From a checkpoint of a small transformer trained on Wikipedia: width 96, learned positions.
Each number is 200 + 30 x the weight over its row's rms, rounded and kept within 0 to 999. Layers, rows and columns count from 0. The size before them is the row's rms in percent of the matrix's.

# down: layer 6 MLP down (transposed), 384x96, rms 0.439, rows 277-323, columns 0-31
# up: layer 6 MLP up, 384x96, rms 0.481, rows 278-323, columns 0-31
down277,100,204,237,213,163,224,200,151,238,166,196,255,166,215,194,205,226,189,195,230,174,158,227,181,195,241,224,226,178,195,238,153,242
up278,106,150,152,221,147,183,203,185,220,272,256,208,193,196,169,191,187,153,181,223,165,208,234,225,169,176,246,179,161,168,160,174,192
down278,101,239,225,202,185,188,278,207,196,198,222,161,167,183,214,181,215,188,166,230,224,207,234,214,129,204,187,220,223,149,238,232,163
up279,105,195,183,220,229,214,222,196,237,182,185,211,171,186,215,205,154,168,205,195,243,196,178,173,182,182,180,193,220,216,157,176,188
down279,091,232,225,242,186,146,203,236,196,178,200,210,219,206,159,227,187,157,218,189,203,218,225,194,184,157,230,206,210,171,216,118,186
up280,100,267,177,233,170,228,178,194,220,211,185,237,132,178,210,220,191,179,218,194,197,186,215,155,212,212,207,176,239,189,195,169,258
down280,104,191,212,184,202,170,188,209,272,238,167,263,187,206,242,185,198,211,211,190,177,263,177,162,189,207,208,281,202,258,229,219,163
up281,131,176,180,214,226,196,167,215,221,199,249,191,185,210,240,193,201,224,144,162,186,209,177,158,168,169,153,235,151,202,187,182,220
down281,125,200,74,213,195,223,279,205,183,189,233,170,198,175,204,193,255,181,196,187,225,149,225,172,180,159,167,201,148,178,200,220,232
up282,098,223,137,213,204,196,214,164,201,143,164,232,200,163,232,223,227,156,237,198,217,222,206,287,131,185,213,175,171,184,268,249,209
down282,079,166,148,247,219,199,156,206,215,214,190,201,194,198,234,178,252,229,234,240,113,183,223,237,233,190,231,211,204,205,237,203,153
up283,090,209,234,171,215,178,173,186,193,238,189,199,209,155,203,156,184,174,221,224,222,179,247,153,187,230,254,184,210,208,122,202,214
down283,089,223,220,175,170,171,232,231,184,205,221,233,226,166,162,201,139,203,239,165,234,185,163,148,199,172,175,224,207,237,205,184,226
up284,109,175,126,291,197,198,172,218,192,252,221,170,192,180,241,246,191,206,238,184,226,252,219,216,202,205,198,167,233,227,156,247,209
down284,096,222,236,197,188,191,237,136,197,216,156,262,189,182,155,192,225,214,174,208,213,235,194,231,217,191,198,222,205,212,210,194,164
up285,103,151,260,152,179,185,208,254,229,192,158,156,236,169,178,169,170,176,291,166,169,213,258,182,212,241,193,224,200,197,181,236,205
down285,112,201,198,164,249,191,245,230,186,222,137,184,192,279,147,185,212,170,238,198,190,186,145,226,209,216,200,201,174,194,194,223,199
up286,088,159,157,233,197,189,215,207,190,206,198,232,163,191,194,229,247,172,268,201,199,168,154,185,226,218,191,188,220,202,153,194,186
down286,095,245,234,167,182,165,200,243,194,215,180,127,219,194,192,184,189,238,203,205,226,183,203,153,154,191,200,203,201,223,179,202,240
up287,114,193,230,168,217,178,198,228,138,220,182,199,166,181,211,151,205,182,186,222,128,185,193,142,191,202,188,216,190,207,217,231,191
down287,096,147,224,198,217,206,188,190,237,193,216,228,187,188,207,222,206,278,207,240,199,207,163,246,205,197,186,183,197,164,235,205,191
up288,113,183,238,220,220,200,233,274,133,184,181,197,202,238,204,202,152,206,220,215,184,190,251,170,153,210,215,209,186,206,202,171,204
down288,104,235,167,203,230,200,169,200,183,207,188,239,218,228,199,195,198,208,204,158,222,271,192,172,169,168,218,217,252,212,245,200,196
up289,076,223,216,162,266,213,172,179,282,181,264,199,136,223,234,204,173,173,159,186,138,211,217,192,195,214,171,165,258,212,177,143,229
down289,080,258,205,208,176,237,176,253,219,179,182,200,209,190,193,212,206,181,239,166,200,210,164,214,180,220,215,202,165,214,188,235,125
up290,095,235,206,177,185,197,217,204,207,177,237,199,193,245,208,239,189,239,243,156,185,168,207,205,196,215,196,222,219,187,207,263,199
down290,097,218,228,203,196,216,163,209,256,190,211,238,179,153,178,154,193,220,266,226,203,203,216,224,195,219,246,166,245,146,183,166,243
up291,103,241,199,207,181,182,232,173,196,212,258,242,240,167,204,270,160,153,188,238,213,203,205,198,152,237,215,170,200,214,175,167,235
down291,089,184,208,173,178,196,192,220,195,193,202,199,160,216,194,274,178,219,219,205,153,206,227,229,215,194,188,230,214,220,188,161,182
up292,107,269,255,209,210,173,177,222,176,243,198,215,176,173,236,164,153,192,185,158,160,207,200,223,227,194,139,154,166,175,228,139,223
down292,085,171,156,208,233,177,196,186,254,167,236,187,234,168,256,173,238,176,161,245,234,171,232,212,133,188,190,163,242,180,203,161,154
up293,017,206,186,196,203,181,162,190,182,239,199,173,194,255,209,169,171,149,257,250,214,187,223,159,258,187,173,229,224,211,147,172,200
down293,016,291,184,209,200,254,150,213,231,183,273,191,190,235,235,215,180,174,168,191,202,183,204,183,174,238,217,227,206,207,248,210,203
up294,096,218,161,235,185,189,167,174,191,198,202,250,192,182,193,235,187,225,197,168,199,255,233,160,170,221,240,191,179,184,197,227,207
down294,110,181,210,160,263,244,171,205,238,163,215,165,209,199,205,198,236,205,206,149,198,175,230,141,250,193,273,201,167,231,236,214,203
up295,096,236,218,191,189,152,218,213,192,198,233,171,219,154,172,203,170,209,226,199,224,204,223,205,109,169,170,131,179,173,190,226,201
down295,116,211,164,217,205,231,190,244,142,178,238,190,232,217,234,199,187,197,195,178,197,248,203,154,168,178,212,203,236,220,223,200,167
up296,094,125,181,213,235,183,231,195,197,211,252,156,235,174,202,186,153,268,218,226,177,194,224,165,162,248,153,223,191,218,156,152,166
down296,093,247,188,217,179,175,173,183,220,162,200,217,157,200,175,196,167,264,202,231,155,217,196,170,172,231,206,135,257,138,186,228,224
up297,099,219,195,214,195,171,170,217,186,187,207,183,213,228,200,233,205,187,198,180,234,200,158,232,189,193,203,163,244,161,185,219,246
down297,111,199,197,171,185,173,260,206,166,212,169,187,235,206,170,207,187,207,195,191,179,171,270,185,184,234,215,192,192,204,163,211,182
up298,110,226,271,220,188,175,230,213,228,156,201,184,215,197,180,241,202,165,211,179,197,189,120,224,184,142,275,223,171,211,171,218,171
down298,102,197,188,172,225,167,158,201,269,240,189,229,246,257,191,194,172,238,204,230,187,220,136,213,208,210,199,214,231,215,189,177,170
up299,103,268,241,177,229,177,179,210,169,196,223,192,187,186,268,237,129,190,187,232,255,207,162,192,203,209,164,210,153,144,202,228,167
down299,097,155,195,207,236,203,168,170,160,211,172,216,187,189,155,187,211,192,225,247,207,184,216,154,267,186,219,182,230,197,221,169,211
up300,105,218,165,230,220,197,190,209,215,132,173,213,209,143,202,209,161,233,181,166,168,237,245,206,206,144,183,202,183,246,216,302,227
down300,099,213,144,200,248,202,251,236,165,172,242,147,214,254,192,216,201,199,200,253,222,185,197,187,188,200,179,189,151,260,179,215,220
up301,112,289,234,212,150,175,227,171,197,249,190,199,217,198,228,245,180,178,217,154,176,182,229,187,249,163,262,210,195,196,214,157,132
down301,093,131,177,191,207,260,220,157,275,187,201,198,195,239,223,169,198,175,224,170,184,187,190,170,268,162,239,180,139,195,245,230,198
up302,118,170,199,264,167,242,164,216,212,173,158,188,193,194,229,234,171,208,205,180,201,212,196,209,213,190,184,117,208,223,174,127,216
down302,100,158,207,217,193,148,138,166,190,226,197,188,269,217,217,210,242,224,188,210,212,236,203,192,188,196,232,236,170,237,123,162,207
up303,104,207,189,218,224,176,200,222,138,211,167,175,212,164,243,155,215,193,191,192,191,162,188,252,173,202,139,237,164,213,160,198,205
down303,110,194,151,114,165,164,201,204,159,176,205,228,174,199,240,200,179,200,223,212,172,221,193,218,168,193,162,189,203,203,200,202,228
up304,097,225,212,176,208,216,164,221,227,254,235,176,218,157,259,239,234,232,216,182,196,179,161,167,175,213,176,182,190,212,192,248,216
down304,112,189,182,220,163,179,244,234,194,253,195,181,207,223,211,198,174,183,207,245,180,196,187,176,210,197,205,224,230,210,200,238,195
up305,109,139,210,195,167,219,149,201,163,217,176,213,247,241,161,219,215,191,188,153,185,191,220,166,190,223,222,180,167,178,170,212,234
down305,106,167,181,182,234,220,234,141,178,177,239,196,246,203,209,223,209,255,195,180,186,148,233,206,228,192,207,214,201,200,183,166,203
up306,097,190,172,179,165,257,204,197,232,189,214,221,191,202,185,124,165,200,205,182,188,253,254,161,214,252,177,232,134,208,243,207,234
down306,090,210,237,178,235,156,213,210,180,266,146,166,177,194,224,186,201,190,165,215,217,190,157,219,213,209,196,155,250,224,205,251,192
up307,087,201,235,230,242,189,168,236,183,243,148,191,211,165,214,254,212,233,213,243,188,191,173,197,201,203,258,163,163,194,194,198,257
down307,109,241,219,228,222,214,188,199,133,275,147,200,260,257,199,187,221,190,177,199,160,210,202,145,211,231,204,151,212,188,236,201,195
up308,112,142,209,187,171,166,252,211,197,220,179,208,143,236,242,197,149,196,219,186,202,198,224,200,187,186,220,207,199,217,218,223,204
down308,105,212,190,165,255,222,181,193,205,214,212,223,180,222,229,180,157,278,249,184,227,152,208,242,200,212,173,235,205,223,212,240,240
up309,105,227,180,150,156,186,198,216,191,206,221,176,224,200,239,216,200,245,193,188,147,158,202,141,178,175,268,168,159,182,188,186,176
down309,096,222,229,231,193,234,240,183,201,238,188,240,211,282,204,187,211,168,199,170,216,242,209,192,235,190,203,199,191,211,173,169,185
up310,107,246,241,201,183,186,213,231,207,187,176,168,123,193,168,254,231,211,206,222,233,191,197,167,263,169,240,145,198,218,175,255,182
down310,121,174,184,140,196,175,195,212,209,170,249,217,217,196,269,204,198,238,193,197,186,190,222,178,192,198,195,233,243,252,194,226,171
up311,088,231,170,216,202,199,181,201,192,219,186,187,157,203,218,221,216,196,214,145,191,245,171,165,149,228,160,221,199,204,183,124,231
down311,088,202,201,186,240,159,188,204,210,181,198,217,221,174,170,208,142,168,185,167,168,165,242,211,239,200,189,192,193,239,244,172,212
up312,090,139,205,221,237,225,185,222,179,237,187,227,254,231,147,199,220,203,215,212,200,188,223,205,199,220,233,175,181,220,151,162,196
down312,098,217,229,165,213,161,211,180,193,237,231,211,194,159,203,184,211,179,235,169,198,200,174,214,187,161,255,185,207,135,189,193,227
up313,106,163,200,160,189,225,203,249,239,198,185,196,202,207,174,192,252,145,250,249,119,194,190,185,148,237,248,136,208,229,138,208,216
down313,098,225,179,181,207,213,149,165,222,197,229,187,214,197,219,240,182,180,208,171,193,191,166,191,156,159,151,228,163,176,232,206,229
up314,102,188,142,208,167,232,171,223,237,190,156,172,174,202,228,171,227,173,189,202,266,197,208,187,158,186,225,216,185,163,228,199,221
down314,090,209,225,156,231,172,220,221,242,143,170,251,189,190,178,174,201,224,187,223,176,189,210,170,170,189,152,172,263,216,189,164,228
up315,103,176,244,175,167,192,213,188,205,207,223,202,199,199,200,217,205,188,170,194,251,182,209,257,191,140,200,226,225,183,202,239,193
down315,093,137,198,190,190,160,225,174,209,266,198,219,209,151,192,193,192,187,134,115,161,247,232,260,229,217,206,206,216,202,234,190,194
up316,089,236,270,205,230,230,177,229,191,197,197,190,203,194,162,142,176,167,184,198,150,189,172,211,216,224,205,213,204,202,205,170,189
down316,100,226,215,213,171,233,166,200,190,208,183,182,145,222,178,191,197,201,253,196,198,186,219,232,213,215,235,230,161,153,155,157,188
up317,115,209,194,201,199,210,142,204,134,177,213,169,211,188,216,226,168,230,193,198,170,213,160,151,201,163,193,189,186,152,160,215,203
down317,090,258,216,224,138,136,123,170,214,161,149,165,172,187,244,171,228,197,168,189,207,252,218,206,216,218,220,242,273,221,190,238,207
up318,114,182,220,261,182,178,199,228,176,163,165,230,239,214,227,183,156,196,170,223,203,247,176,262,193,172,206,169,258,173,179,219,148
down318,120,221,198,228,188,235,214,152,261,199,193,244,148,185,177,230,181,220,186,237,202,175,212,208,231,218,240,192,141,195,183,178,152
up319,097,206,245,181,179,152,171,176,155,194,197,157,224,209,194,215,223,203,229,263,232,225,221,189,179,211,191,134,192,213,192,229,208
down319,100,184,169,173,177,190,207,205,118,221,214,120,196,162,233,221,252,182,221,208,240,120,215,217,209,230,197,231,208,277,222,205,249
up320,077,201,194,172,172,207,167,165,187,164,158,160,190,163,131,191,192,228,180,246,231,215,219,219,127,230,203,266,236,209,153,231,205
down320,092,150,205,216,226,167,206,250,252,189,193,118,184,188,180,187,212,172,193,156,197,139,196,193,195,238,192,189,223,206,180,216,166
up321,108,190,238,198,189,185,169,193,188,191,201,198,223,182,252,264,193,193,190,189,185,227,217,209,192,164,203,255,185,226,222,205,230
down321,094,150,211,199,211,194,136,226,218,160,175,164,233,175,188,206,190,211,207,213,163,202,192,254,189,209,212,203,221,194,233,199,244
up322,075,174,182,222,176,203,209,159,173,242,191,211,211,223,184,191,184,158,176,198,169,220,220,200,250,228,195,199,136,200,243,198,204
down322,074,201,199,154,221,193,249,226,233,188,230,188,224,176,176,192,235,215,148,187,215,164,210,179,203,190,199,180,202,238,220,206,112
up323,095,201,193,161,225,242,156,252,215,237,185,231,210,259,183,239,141,186,197,202,216,203,147,143,204,205,255,175,144,240,184,199,198
down323,094,209,275,118,229,198,213,205,162,160,147,223,145,186,217,208,170,216,225,207,192,242,206,162,203,218,242,191,170,219,203,221,209